python train.py --hidden_size=512 --norm_place="pre" --norm_eps=1e-06 --rope_fraction=1.0 --optimizer="adamw" --doc_mask=true --train_tokens=604500000 --dataset="wikipedia_en"
Each number is 500 + 25 x the weight over its row's rms, rounded and kept within 0 to 999. Layers, rows and columns count from 0. Numbers have three digits each. The size before them is the row's rms in percent of the matrix's.

# layer 7 MLP gate, 1344x512, rms 0.0386, rows 214-427, columns 256-319
101:456493510515471492461506519526532473527560503497525512553541539481442507484537513521495509466535505494467509493523492477512488490486493542465530472532507498506534510501519497499504524489515490
099:488503499512511539487488501504517508518494492487511518505484529507490532508464507465511493499483531489484491479489501503505475526523516492483488554474524556488509530484472508503520484507479518
106:457512518503496507514510498499477486485501510530495509528521511529466470504494469483500512512515509467485536500458511558513430504496519535501479501520517476506416461529495496536515484466520551
103:501536511477506500483474523533471488481507472492477514493468527539517473551492508520486496494497490510503497495482486466487459543477515473492479482518464553470480527488464481464505490532475501
101:522484498522484528457529469502517523532499498517502526474527488467516493528442491464557508509482472503491515510469523512511488507455492496524515433527500502495496521499552513487522480520470534
097:496493500475532497523523468500502513500537491494485497516451529475488502487496470479503473418487472534529471524464507478490491494533492515480467469486485464497484530461550499510484465530492515
097:477483454485534460487505546473538476513513507479480496502484523494495483497490478461490527490519504481509519523454542503530489499506498526450537466539510481495532487485489491489509511516514488
093:457544513536525479508457544522537465503518514497557545516525514536539494511472519477515499498457494522498533464475555528493477509494456537496496521546463531510552532511515463508527523490505476
098:539505479488464495526514556530481482526516458521475476476525498473501502498497452465518517483478498518464508496545490497495497508483463477505544539474532532501528496486522562503507500433510493
098:494509468491471519523508528490519538507525507533490515496442503509475489472461476500505524543509517463461506551465496549513495510548502509479466503517519499493542525503515527521430520510474551
095:494491464522495501481499467503466472569526494550561500515528543528521523516538481513515496481522470492481500505465529477468532524520467494467490521523493504519506498510493515498491480461488534
100:499510498480464463516480529489487484545478518494497505522536573508523508506496450513494541508473510492493498456496486531490503534519489474482521543537518497515521484524470518513537521502496451
100:505488497516474455497506475465484500493471440518479506551548519476546523461466487515525478517527483490524469526483530487514471491530495478468473489513525490496550492474502531515499513526497479
097:499513542469490485480498447484483504513537481527513474516483533539454473532504463464490504490540468521472530525502479525537452525529537504516525496525500520474495472503477520557506493560480534
100:528511496523498490448472477449484525520504495502587502514453497499463527494477494450485506517490492474540483468526548473506467564513520519446515507519495503500516506496514496478469488500481527
101:495504524491493545530495526485473466508527472475482529507504470504516493493555446528515484506493539479511529503453514501484487500506562488504477535532495521487505495493487524499505519511497521
101:519446477511498525545501528535521528475520496502537514515472475552507530520510495542492500526525483511477544484487513522504541471521477480493510510520488514495496457530505517512461489419466502
105:475522529485534509479480517490483497523527526519516519490496466509488488535548494493517524465467484522541524496525529510503547541498519537521513518504553556484465456526484537527490559497461503
096:520464490506480452510479511519491508527504543546502443524529530501500510500544547456505487534455472555458514540487554529510507560493488479519519520486494502451482495505508485463510509523467551
102:491484452538491532489527538497542486577509487476473483507457503502485527500513488506512483496495461519475464498507486518524451558541469485497496509528499527476517533467468526469508521525525552
097:461514552494513498494521510515517520520520517498488531470477479495504496507543498479468511512530454496509512513553502520478513543470511510465532455531501457514494447490543499509537502513521507
099:522479497496499478486495487470484499490510451531485488459502506476483511509509506467491459488488473488474504506457470473496522528474494474476484573482460491511507522466490510447497481520506508
090:522516461497470546522554527514484509561496484476509482480461469496511513535522483519497527520493479464502489479503456496471482474518505499491479479481504516509497512509475501473437475534498577
092:529471541518523497539469511552471508499491516562506472517498546520496490473488570511527527512504493511516467508527514488483459475462475457438522505547492520482514487513469498477482505499457531
099:522470478486516469539507512531536523459494503496491526481463491467463517520490521481510498506482484487556494559516480474513489494525498508525467492486525468482507500498490499506489497487526507
106:444535502458482515456455547495538527494528493465521497500496520477514517510504464518490491503477478490461506486505476489509462518537486470513487535553477487516537533581494527507493499451502511
101:500479511470561486513491485525506504471536499556507517504535463464538487490488486498504510484462495517470545452484511484501496479502480508537501550516488506524487482537547524486507477505461496
089:488499476468463421481552508469505544463503472455497530475495501511504439483504469472529507506524513496501515480480464501477546546505489502487487530509520453512513482483495516472479515479472492
107:512479481531512473517520454516475456473528522494460508509480495509501543526556485464508495472523463535497508506543457570505463492494517491496561490523538476505481468486486542509517467528507506
099:490517478502478491507493501466499433539530501498522502504437508509528481493520480469516498484532490544508511486468477459437528494529485482479476455503545492506513464502485477481487514464470483
103:463560494511453468485489507499481488469519496489492519493549521507532511475514467509509486509532533499444464576513492545496540487500516520493547465507488465522485535532504506500473536529543485
112:465464581507514521516515534537472539483534436531541467514529507478480518515477517510515493514439490473488529505510513484537545507491549480507511494521490469501517499508509550491526515502485537
097:473518510516514480457489493495528491513513493503530484466486505456433483533503462522497493462481506481515475479505484517497480466476532466483504503510474465551508513520525506519504549514516530
090:482484503473540501424498479491498450574487508467491517509491517529482478557526460486521503530520504531519474534511478444499477492529483549483495544502534482505487516456492497522494445523529494
101:476526509475544480509517481467485501509537521519487499470463535508454515528517453465518507527502550500496507482487526523467491518519540501480491508512543496544496496538505532510527498494470452
099:547523475508479494483522536512453497497516528515496492501526461529549487503502501478532470508513473522524533489495500476509535472489463461499530486495492478496488506516483484514530488462501480
099:498515493465515518503487522513518530517538514535484500494492494539518488460513492492487534497491491486500456490524501468532490477509487542469537479486488459507495525535560514440513507443488546
107:461526492486519519520442528507490476490518514477438495483503487466508445563457520516527539489511497519493507546470518479505497542519533510482516562534535506518470500524515545533574481507494532
101:490495486480508512489511476496484507493536513511526491515503541533467476532461483473476484522527485520521501537513485516528516515460496536475458512525498526512483485461463496528477522478448486
098:529516475503493488530501494476498468493558442500503475553535548517497524539509512505480470490510443534495548483484501508520498504490479527496467520521487471510554500474475496511501511450507523
099:512514555514457514518433486497542516493516554513530538499528522503494501482507469517526454539480545487452509490480472491493466436523478491513483503507475537503505500505518483507511546527521520
096:507505475481489474524472497511455495459558500497480469476511498520494491518532487529508519458484496491480497502442519495548492499450535459495483461557546509488540528515474511486493507513502546
092:501535535521501514514544547509521447520530571472522533522487486501495460544486493507515522480467483490492524510538531549494519506539492533442544460526530477493489495520517536493521493506528510
093:485501502506470506503474483520502551494476480511464514483483473495518497530515501490504483508484478502508475480457475479509454547523486476500495509527527527515508483484486519491480483488504526
101:462503499493436472493507474499491521519523510521497521466495473488528567499521517486486493495490440515457456476507503523447509563516503461510501450508543489533503533517491541468507520542476496
108:486507515468499515488518527506490509511540458530507470461523528482471452474500484486536506505471525469524523484490495500497475453508530509502464482503513480513475505491561500455518500482488524
101:479497515509496500476481533510512459552511466547454507499469498490510477477503476521560520507468550514495528503544550526447512491494491499490532534479468468469523498524472493498536499477484486
101:508489524576529510467492508472524477525522496505534550469529490501498489522529468452528474480497517494550513506503505503493455479459511478477471566484500503524496526511479479517549545479487492
096:541552549446491507498535480492519479470523485520514527489501466495514475521512471459479463480448503518460486483492501490496500494472521497518553476483508439498502458532521493441480537496556433
102:506498514485503485470512508510495466476488515482509488518529526484468493460479489491518528511484470494527494498481493510474529479505509510516514543517494447471497490495504483474525555489512503
107:473555492527489488521578462499487503521530511520496488473497517553517520493522507480534524534442512500479498472483496487496476518538505534505487478489484512497478498521481522505523500493502560
104:492473495497509485512475505444519490473524492536515525492479477532506542508504558520455522517526485498456472504490536507438478548547541488462512516530484479489504495515489535528534546510493533
108:494456502533445500468505502474491487534528465512492502536509514493482502560515497471501536495489491496504540508533518512484498512504518465478501482565465516478515499502499503513488498494524533
098:515484466471465447551516498474520455509521504487534479464518475512480526535549531500476506503478476530518500483520513533513508503450507472490484543547535469547491466530489534461500486490463508
099:471493508516508501497494435495537477504516525546492487520538509507456504521489490480479515477511463488535475524458521513528472466456514493492512470517507476518527532499516521525566520500517538
101:496496536495498516528450456481474427571554486510475525551464482493490540517512510507503493479512503503511442501522490489533513510519540499501500510525540479448540542477481489510474496520506506
092:493456494489501471481559501513468494490503531525468545446493501435485474503512536507464458438493515489491513506515511509508548581509498517508508458502523484486478477488465489478535491523488444
099:532533512498496505491526536505509454530503478459490504484532490536464471493453501516549478477482518553533551526501545484531489465497497506495527508519515465497519464464518513470509513457529543
100:473525514476516509523499473526502489524523511482499497493488498502506510481528522475486522519475480521461499464514499507493532548523464479526558505478485467453501525545535505497512484518523539
089:564493504534521521502526481531479484525499522489511477500533485499549508470507470545495522474461505522486482458516511516520518488466515488518499550529506515481497486509504514474541419504561520
108:463516516516562531478480515476558491501551497474511546504505464492487466469512510490503463494509541527480524516509495523535511541512501553444546540538501501468516534499489511500497464463488540
104:522492501504520489552530553477475480527514469527494506559494460483515522495524517526465477484504500525489475476478529490455486503511501518508474509523503534523531448501462490477468467505503480
099:549519471512534509519518508512547526508516508517512498455493499524464451510528514513487514528509489508484529486494530501523497468496504528523540512513489473539472486500540514474538526524460523
099:495517503471531466475475494480511490489530545466537487534471480531544489497504500466506516460470533529516476496527507497501486492531529493533473456502498530499535489488405451508488482483538526
097:513474506561512486480530503519510496508511539499507525542549511510550500518489523501562452472524495510489488483514570531521513470472505518514511510539493517490485497513547499487569519517481504
103:459485515513464510519466533504497501483497520517459522518492507539494493521520532478477520475500512480493514481512501514518479487462449477448491476522513488517480462493529489501492503475467537
105:521483522476497466510479517510516523478496519489510546472495505517521457488492472480519526488493506507513492511545510493468523550533511491492499546531491532525503493499503492511486476534487474
098:504590534438507490499492473503473497470505489474498509494501457541464487477485500552509491519485528521470462482476494544461489454476481542502456519512506500498494465522500498488506471506460490
099:485521515497494503470485515469520517463473504529542493550500478486514482464483513514567488524544458521478515513504513489449548506491487471499552483502520524500488473466480479491493492529513484
091:535468479545458453538487484537493471484481457470540515533472545525505490494470530481508503462544494552528520531488483476529486550535467541503505511532523493486525526520546485493518516500507481
099:522465506512503500494484520471507536505547426565552522496501541500499491489495512479505501500477508442448485496466486549509494501494522481511464521478497502527527512442526520504501511464548505
098:440493513506553493482523513485487504508517492533537524526499548482543429475501529509479530520475516491447530519489537474500517507510541492520505486520450500496496508500509485513551497502524495
102:468512495493493499535529511519433511544527494509514528485485491506509509481495493526461487483473505504511513502486545540429511485463458487466503481509494466501523501507502498506532510484486493
105:496540468507456488532479468474446474520516453524503517535474510507503495497525474432494460481502517515512464466527502535509527518505533490495482486514524455511470506480488526486498500501494461
100:501460511554478516471506515532509509497498525542480523484534486502470471489498513483512499493513445520516442529517487515503495510491492514514531512492502511474496525508483510480546480493468568
098:496501480512441501496564457506501491498508481522512495543513470488483507461479543524493539492489513493515492500514503465511460559486487500504511497500473460505528505477495548509481477494549509
094:509474478537509486437479482543478513465492482521475481510518511490512522526522482456521506526534486501555510488505509486493494481487526509517511521497453518475517502534505497467478498452512562
100:515527530482453453499477528512489506505522499533509498515511531495522468482536501515501526488459550508497496501507495535501526487524530526517490515543515480480462507461469529526484506484520492
096:520476493438490503558488515529499524508497444510471481475520472520487502516469512540467513505514489522502536491490507531480537503538521519533504528496530462534526481498496468480494542498498457
097:496549507489491549513518478512500539507522514480528470512530475492521524516531497479482507493496491489468543532474484474489423488514513482530503472503494485502496522526530502526506530465525488
102:540476555491511524509540568543507487550514473489509533513519529530492502506468506523553492493514488487512511507522486488529445464492519460490534524538518477498524480554522489460484501507494539
096:515511548488463487473505472479472507508486530493472500443474544517526503473469476500559487565490531472500504504499497474517495504526512523534502482493490475500490513503489511465549516494498503
096:531523518516498513465473505475480501508501498518480496491513494463516486506535455489525470479487499498497485514495464483517530484581478514502491483482461514501482545470514521466529527481514485
102:453504513502488506536505503478550534471514499500520500480510498499480511506483492449565505438506457487516523512512501487513425512452476452477495478494487478504534459529501516457495470502524519
103:494530474538479533493504505498526536490522489474502460504538501501512553506528515494480496504506500517516481510460471466478501488488433522503491508528492469540478504499529500536489486462483485
092:552513534470554437556479490563498511526531493509497498488471472506518553542505470484474494487520529474539532472527489519463490520539521495515487510505518546534491511538495491515467463535540496
096:459502509525497443527493543515469486446498479539524498488493491521525462520496490522518517550543480486489494484511526510449489455489479516473503532544492498494510527508504501504486469484497559
104:535488519486522481507533529542504442526510518495495496498486445505485553522525521502496533484518505526475470493523453523510464529498548483486518486536533513507546494512516526537469547500543542
103:487513502538495527501506447493522521465506524479502532498483479530498498510502540464475480516463503513481509525473487540523442513564533495504530504529510496415506518498490544488463485549493467
101:514512496514473488493516486508505515520560544467494548489524510500503519495562503462516509517479514503504506483485517528518517467521505499478519525485548475462518508519490494465496509500487511
104:487467527550530563489481522512573518487518497460483492524505450470494491525482478466485478521540517484490478513457476469506491506518500478527495518514491473462513484512503532528536515494521471
091:462438493462461470498464523514513495515509468473503497505542463556502519482491485479505482502519514539471500505499486497473518487511526490486525479499492482504583513480478483498483496494476505
102:494536482520539480495514538474518495501525506491510451523512494488520474466492499478461489527525501499447487509510470470492484489511497473480492456499515491503499474526481536552490496506512510
104:515474531499514469496500478557456529468578528490481513501474502485471520505501496491543499539525477510545483499512467485513512511517480455463478501532520451468476542533471535491511484530526515
099:462471517493461479498479498496501494467466538506510445469489478524494491554543473545455481506501483475487516526496504526515445555521534491488462490509496519528520497457466467515490473514533506
097:502541523501541488523516517512513486515508464472502517518527482521552506495503508485512506543487528467504498525484530518486491477479483518504496521551547485486503524538532460507440476511519496
096:487485492513514477514504486523504445511490540517494492539526509476504488465457550493498518513505483466508469515494471480511466480528497517498490512478493549486512478512539507552487467512512491
102:468516482509536497502477481543490500518477489512430511472463527474508498520481468524482481521450525537490483513486466491498464470510496517498471468506476512526474457523458532484462500435497512
100:553507495475481477523533460485519494465462489490505582462489496491464509493480500482461523481473497539528497475474565510482496524497547519481507534541484475448518476523464472503481519505522500
097:457542494487529501495476503490524522469518488509484520449528477531537515488541452512514444514462489513466504491486505492469533541515521531515520512515453518530431479542476500480484502488531562
106:488491544510502490501496475471473514463532545487495505523538506547476519475550467484469530534478513500506452514503505495467485535487550534449561532530509541494489562524502522471476522510483460
107:469521520474487507506492493478496443485516513558531547485502483532506467539516499501481520510489519485471507484467477531514504481477503523475542488545542520494498555481482484505482484555486506
094:503482453497478546574528489534512472514484420472492474507492520493501474499463505492450533443519487475453527491488529494471484485498521445499437520543497467508575491497537490492509468474467510
105:506475522494468514521493513470517483489510524496501493508485507496460555462521474506457468480496423521481527495474529517508513500493494456509537482529555507508472476514543524490506465501499501
098:522479525498473476490493464509494472526556476481498498477522518509516530544514488539469502459512511529458470510504489497488517536465539493474512503507529470472490505514526535488509491568542492
100:473475490497491510494457521499559478480525465529518570528516528474499436497475508484504497467478492544508510524439508474475507495470487484427464498491488494521456473491537491455480493486482512
099:512504498504531535538510494511449522524485497526533507502482472496496529485518564488538470464494485516504497518448522504469488505518520523474472494525489473510483518525528529521457510514511470
102:492516476489493471541517469544513536470504491467473454534504480520504528527431480517500507485485462460516480519462534475505495550509510508521488509510503502513553518477530491515459498494500530
102:486490526520491498504512503518524505484543508527481535480465482510497541562521469471498505506529536505510482486512459528475507520515466506466496573494484500539467524489448514495549496465522529
102:462556529514461521509494494514475442464513541521497500484462489459537533534459543509468500502502493520471508496479482480494511510515488453441504487525495510463469469491508491517502502522529564
094:463503496473525476520491509503466510434453498468518491472539490514507490476480486491489514500525463493533535537468531507485517532478506501482472469492497501558511471504469466465500525538482513
102:476501503504458483485568483460507469541510518540463491470551510491459446519545483482481499482492498513532501468510508537530465497512544500443527443493537532497475482502512508480462496510567445
100:485471511509506530499470506512479477494547492515491537508495451532478531477567501490490490507544436541494478526486461521494483497486543477514467526494504537490498491514505543484488531510496527
090:525478480494487546501473495489475520446456524542520460510505507537480493490488472517558470475493488507532496496467495518505484522534506485511454478462492496426535485490526451483497467461509516
100:538551551560510536502456479491490466508519518473552525543495527470494478528486501476449518472537524494526504531458511489525474467508509477498469521524483528475504542508501523512505510483519516
107:494490492488467487482483514493501503465517527475507552446500509499511473498494500505485518466496443490481505532519489550533519533523488465515490526502525464531495488502474483477461509524465540
107:541502494548468470536494471502513487492530472543467484537504489500509512531507522520495518560486543501451479504484507538465499467506530459504524497553488480478529491492489501531509506479511564
095:479507472506479490500469529559469512497482487484477533483478502526507502491531516523499500504476515485478502504513519483484480473452510497508504526512522524491500524513465496511531481476503512
099:556529538496466523484524480491483558554519477520498532561497506508563514532454485501508520521518520527472515522538475513475514495499523522481475546531500504509515508489533518516545521475484546
111:510527525497456492521480507524502497534526508494509505507456514481518505498536451502495466411492469494526502479507514501508501517528474512501502459564513497542550491491497506492517480448513486
103:431513483482500526493517497491518419501491499481489449483482499489483512511496506489475476496519507465470498470550514522475522458495465479418544488535454496504490516502476525512476497498497535
097:481515531501561474458469512487502519500456494507462522499509490530488463495467516505473484501491469532504558511507461524534486523489516541564481489492521526535495534530488487515510507470495484
104:453522527518489506480525519488482479477560510506524499509459525511471472488485491503500537508532497464477471572460467477511517466488496508512540499505468504514496447523472503509499512483498507
102:523527520485458487487528510494508529528528535489509520510459506532542465537523507488503509516496549516498479481505479480511486541521530522495528499485537501534532466476489505483500487511501494
100:486534495440514529495502494456466523502498509512505548512520544499503452482468499503479511536473493493493454492530517479524500539509491558455492546514517509485474491524484505501535531493505491
098:479502483498517509474536497527463568491511526541519484478497492527490482540509519533494505491494471538479505469483499488507471527467519455505520479507445513528480472525526540513535533508477467
101:540465504504488526530525535485480522514517492530523468492513493507486518522473509505510499525495500510510497495529543526454510493518524478477518499556456522495521512497450567494513468491507494
088:486477476496521514518451484507500528472473517494547489508483480495478492509479481492480545480506520505512507529517505520489538503492508475525539512482518479490517486467463507518471566506523541
098:459492470515480489539492539515501532522509520497457485495503503478511501500501455568453576513496484494467500479519494490486547496434499453459461562508508478506539510500535510528493484518444472
108:455483475501520446483543493490494506481530534512510470523511491497507533514477517491457518503544492528471494539532500516508473562485505514489523459558499454494480478533490533495547510465501488
100:445536522501470451489515478503456450512480454495463460486471487475485494493478499481545489532525486567527500511499508512526483491547522522493496543501503561479489470497468505479476554488504572
096:495458490494510536545461476495498525508529454525496517536474482510520515481536534488482481541531521499477488517495470533539500558539528502490484518549520510496514468475476520485439514533506483
102:497510510504514507533499523491498457515541523494474527540497524512490509492446496483523540517512482476513508518520514494512511498469529467498540547459498506530491500513483512505454469484489483
097:487487533556560527492506492513480508502463518492472530504485492555570454460508537495494500514450522497476524495527471500497522472480502519434536513570512516496467520484481493481506506445489576
101:514454517516494489453498547496556480509514509534540522529512537480492470507479539506488518486481513509471516522529494531504490492480527469523477526496499498504530471540526481484535515492454505
109:512525496538498509525515522491484515525522493525461478487531484483537526543551496441470506483475500510478512501511508529476477516524516452535460493508492454529474485507520518534493520506480463
100:526555493505538488520490495482469496495549514502525550483488471509534496507512491522458512468487488514498534500509526525551512503451544507494509470514471530495488520488490498454465520493445476
095:524485455479506507493518478505500484486512473503533575499479473530509470508525500513473478499524472519514496514497497517478471524491513480511491494555500444524485518516450494496521498499503502
098:484517567492509477481498438493455529503528500495518499474527496502514521468470477475516519545479504524466478502497474492494529485528492493523575510510537514501506509534477512527507543501518530
089:495506509467480474534520497489488494505482470485525451463491474526521516493494518502482473484511535506526503441503482533489523512489470521496500507470504515494531509449491505483484490471505517
107:528441474524465515521510512544500516474524511533509459538488506474462539508491511530507518502495546518503502494524463534501490510537452480425510502545509474461519503524467549549456503470504514
107:471443519510507478470514477512507488548498510461465502505485497521486454518549542464482467478511533478516538527532510523506455499492484506448494479545507531474473522531525520517526533478450466
098:478501506503548493518557464503477498470561515533530485477477516562474520520472460531496526480541478520503525506502483521480489482437513503538540506509509497512456506480468475485453497479486485
102:462510513501482481484519534519546499518531509499519514486492527449568505519521516452509490491503472535494480474509502486496520514495533527444495536502533520553485431504493527519518481506510531
107:523494476494518483498496508512500499461524525466497509440527505528484453510521503470524502543524470481498458442493437499496505519528507474489525550503499487531500492484521479477529485503461501
098:448545481446445463511468495520464532523520495505458473466512454508468551531488507465543542473493442573480490481518552480490478552540491516551509493510517530489516461509480498480478488501510474
099:500512483479483522524502514523524507513506522501463490517503477525492490525490520538470507549503430508520475482510492495511463556553473445501499501544447497514532502551484493539497457552461478
099:483482505464465510506528472534482481547488536528483536480476494480493475503500478455476465496504488508473501498436550500452529483474459505542521492474516504537480456477540448508490493498525483
098:468510498486484524520493505512485504483488486546521482445540501490498536494459517486517529490471489497500520456493495521518506502533472492468480517478493510512539546519499509509501478413543555
100:515500520502486498524506507492510513515509523505518472465496470454469432502548508496474510540494499507493472474493499482487480546528504512499475502519491452501459495472495487524512501529501527
097:550488473512473476543530430513517557505479463512524494491472510523491486502475513485504517539518494527476507528531500525498532491519530464444517493534492556492518482509533497508522460493521514
106:457503467512494526479470528494546455502524482487503502467518492528516538495516531505514496541502470513470508470506469502519463507510488494528459456518474499517484504488511498536475500502480491
100:500490509467496475519513517492490460520514491464482559497500496518532469499530540522497519539523487499530501477470496541474488493510433501507525473511533504542465516488487500491505489472496456
099:503484510501539552474497514511481509491490514473454531441517470486491475511510509484519498501506535536481497515497491466462499535468483505504511471513468503484504520464508464496535475513511480
096:451532504500512475440489482534541524470516497448487546499495506502497537532502493516491517486515446456513485506517438501514458476472501495483494545478535513520522529507536539516468522471520513
102:535475482483519468477521501544492510540541516522497494512469476538489492439559505505500484511520474489538543546509526511536479476517482511509519532502454500487513517484522529485507525466559497
091:493538471482471471556529445507524482517455470554513476473501519457453492458527467518494499495507500510541520516473551502486462505524440486495516525466485516517460520528486491490482498514473496
098:537487495532488475472535498483498493448524464516512501498543495521486505507538465528498531520510478444469522515455472526498480501505482499450539480578475486484530523511483511513505539520486469
098:546516485561483503505515473501521485507482477499541519492525463517476567530497504489515530540507450506507480510508492523483453493489477479483545518508459511537493516495508505553504512488495515
102:499531475501492507510482481516482499512500479537502498500521501532533486466471510489501500472513486535489537501493516511512500460500511505541522534501499492507543453447522497486519468510500508
104:497468542484537476517501515509447511482522526523513520545483527484491522495514512485503530493524517470546504535514499519479561488491481497467505514499503559491479475500500524517492492462482455
089:484501517508475496512503498476509510523512523497530520479491515517493448532491518488543486536521535480473447489460487514506510484553512489540513461498504492512484506479513494486514538474448515
097:505450544520487499548579483529526536507455528495541519496485484564526451473512506460484538507525488484541475522481453519466497516523452523503518469505472491531515522541509522509481516492507485
106:535529493503522473501491467485506522511505555521560493500499499504512503539515531503461511507468471488481490514520495541525503532494544531486507483541497495529452511480479521529488518511476480
103:494503483509494482455516503481515533506531484504505498517460536532483516517479494518468499457543505496508491514541455496487475503539535491524531503496518485516496451507442496522533519506461480
109:505476510493497464466455508496498487522515474508518535482497482532529512492473508494493501537488512526477458485502481462494508463511508505523525526500502473501475502517494505502491495461480487
098:499502507484464510507529490464509494516533510502479521489463490465531508507556496494547511536474482488512492479494486550516492534497512489500480493502502506460498506453510469480483499499511514
101:500505523490519510483493494484547480541501520467509525498454523527529507522511519481543482491514526481493517481508486528525494510497442528532505478506498509473461508516525516518514467557485501
104:530499521489467508498500520537491512536491494524480521517519523481497469472491495486524458511464454502464495477521479498468471484527477507519491488500445536505498523471486491516491514472493471
101:496481502497473501463553516506513545554472514504484509464477517462510508526495542468468487491516521521502486490487509518500463465528506484524475483483511478518483528471513530483510489487502513
102:497493495452507457502483496466492477481551546486503563494512489489523516494516487546518523508531509483477497504522470530521461484563508482492507530536512477512481519552497506521482507554494496
091:483526527471480511537510508518491484517489503511526513503525491505467496470483538510450480512460499500468488509491485511520513491525499488503547539529472511512484497480486540509524530496482493
102:490552511480469466518512492519487518493545503507478487535511533505465522507504485509445514525527512529467492538478537500497464492522551506511535492515522524502485507494525532527494476512519487
100:506521452500475547493470516536557467518519481477527504519512498486528520517499506459480490488480472506490522520477472525486552513513508522514482500531540520555504513527465510517536481508492534
096:497475509472478530441469497504534478513534490547544493521471496460499507519514548521528540548503490531443498492434480546503531543494505536442492489518488482473436535478510483497517490524528516
095:459457523463504552475456510504476504497530540537531489503522505487497547485492499482507530483507515484495521503490518504532491534483456501480533525489505480455522483531538499529498460524499523
103:490547485514482472460509514532488526483544506480503493496521469470476465501520444518461553471486473520496477505522508535535500476481537492508473547482540487520465501516509533505487485449509489
095:521501519480489526535495464504503502471500512515455526473543515471489483498487505559512528548507527493513438563466420489503473508506496466511508519517559490508498491504529503510513496468466509
116:521501542510504488484495508445455541499513494505489491541511490491492519506510515503502530455511502482511542487500476506442511514462470516484488483496483452488469519451490463465499477518508492
096:508523473484496500514477471503501469509494510561507477528513505474485521483467509553517531505480556517532466522485523464522477506518481537505546496494463524448470497466471533489514519503510515
102:510440488483456433508488487490485550505480530519461441493501485541489517498480478474454536478512482546549494511532516516517482491480517523538529478545470479493530548500489493493516508506476495
088:536499492493494519484478526475522498521472475510488528470505504500483500501469497502482422518517484489501476520553471480565516497498493498495494495489463519480553522523478498465484444500513562
104:530500517499497489557457470522472502474518515483473526517493510520513556511498544465484482501509491542503521519457462518480484502500523446463496507553539443548488495470469508513486487497466514
104:486497497492526471478515527540497499498540516515484538490509522522503496468533456499474552490456507494482521546515493474503497493464488481465523485523505472490501517509500530515508531491521508
096:508466485500551461506486502513492489516516483493500502472541514532513480493523479516488495462499496485512531519513516480452497532485462508435476444498492523504507506486523493458532496486467449
101:493516508522485528501495505495491534476502435513510478486471505469514483473521500509493520482454525540547493510548480483478464506480533505475522503502460486467557542495469470479483497464537487
101:514511530535530487514502475469529479520494487510491515497510515486536471527494536479477511519465498530488515505505496519486516481517547486491522553527499486452488490475500461516543493515515507
095:499538506469481487497514500538516484487476447521501511508495535497468529527502484510507492519478528482478432529522551490502523449486512501466508532485501467498532501513489512519457511514526561
100:492476536465488504488496547491494481506505464502476539543498459535503496495490495474527521480465490514488482500481479486585484502494480486499468562485501527509551496542498476470518510440467471
101:489506548511499564482473456511488534455539487500521512431458548487493528498460535507494533504510528494506477541512502583507438482539500508496530505567510482497517537502472502496472500521505546
094:518494475509499503495494459502538494529534538537498488499492447499485490458527519524506508510502466531546463527512546493464483532548482491530459490460470515477506521503485502466438481519529514
100:494494509505486505464468540547504494515499496545428463446496445495516511516519533535485463510510517523490513501498528501499504478466483520517486523511471468483547487495503494466492529510513510
100:537514506476493539500496535508472529525544548506477524496496515539489478531515493516472498505539479552455447498490492519458494504531529525474496515525493512527508498501491543508463489491528467
100:505489536497481521446517503494491502538503486540493537524521496494450505545493511469524499484530504501506523508492443542496472481506520491493541518476515508495491449506504491446485485499517509
090:450488463526528490507438505476510500503435499513539499515465477462533548529444508509501527503497492485521509514479494491492498504512497508517475523483448500495484513509502452551484514474516506
105:507495484486448540549507537494492551522486528471525471496493464521529481520467487448517517514521506499514496508512535504488486499492506493513450548491455475545491504449505498508474456518489525
102:480500534474478515538502456490517542508511514516518471487511508505465501487476516497520470471504477535476508506481567504493534511461496486548517476499514510511469492507543507516468475484446496
102:480482490458526486499478549504485487526495498529518515524523498507506438506501499554523518474436494506473513459458472524494541523506458547530503531472497531503505466480484508482515521516476490
096:494509462499479530495459470533509491564491500512465470498478482486519536508458528496509447520495476510521473465500473474496471482532503454484495499507487509498524524518505481556480497529499542
099:500514523500548468507555514523546514483507465512510529506464535517503471522521522508518482506502497491515515512509492518487489517485523495496492481522435501502519469513508449457504494504462515
098:483476500508491468475506479538514518475493429495477567538494475491499447456525546498479492507479488508510470479451473486445531506491484546545480511521494509521542478490514496488552489485463535
096:557501496502528471523439496489506522489503490505487559551488523500516450511487458488533519529525488469468521506473485488523516488495523519532508488508488481450423534464527538529530507537496535
095:553477462498532516530463505497475489500543505527525490514539493493467500474483515529526447460482455477476487517518501467531500522459515484487497516497464500531543517482478503499513500508517433
105:504490522528489519491492479565518500499510446529497535493517510495501472507504515499486498496429540494482472472467518477497505509447504508503561526503510470504515493516514539485511515449515499
111:503489495488540506526531531524513482501537503528545530537539516498488501536481562498487504468470486504499492466469488486502468538484510540503530472544524466483494469481498534486518516506451518
101:501500535515489509493523498515480509510503489499499533529524513543483453520499474511515522478462486517556480464489502455504510467476504515526503491450496519523520525503467497471502478485507490
107:526501493509511533481507473543501483485527507514484463491515492526485528503499524498526508523519505459508461496554494499510463491425494498507507502511511559509536478512474487527519516485512520
101:458533488466489486454513488533468525506517532508520509528509539507474489535487504478519507454500506556510456507523519525488513513521525524510560479511446529517524538485501535519480484491481495
097:543488493509504478506487522492478516517487490506530486526505497477493514481492537497463485487484513509503521485495475483478541506499485531521541507539490495493472549492501511467513529485443506
093:505488510523506482512512475553510556460486476480539494496492485465502514518512512492527469483485466505501532508483544518467518491494517465553497567491494486536484446476512526438434487490500524
096:501518482503498490519461514498525495527547492493495518490491511555530489519501508507508477519511477519508470516520500454538500474477507509520547472466476506490489461503528537506496473477487488
100:515515496458470530491489512517522493495533486494549476500490505498489507528459476488496555507472505508510485567462490479540496551546496487487503500498475524518540502501536479491517499515494488
093:504494531516522485530474465542510506496510496472491494484490525519529550481507529491480503514517486517494506481481477528512533456479461529506494507501471560493480484495494523487541508469497465
099:457485465535498486498526516508468541521550532486482510520502492506456485532534505459486495485495528476460489507486498503519525490546512494487525496534519514484471513517483519496524492491490539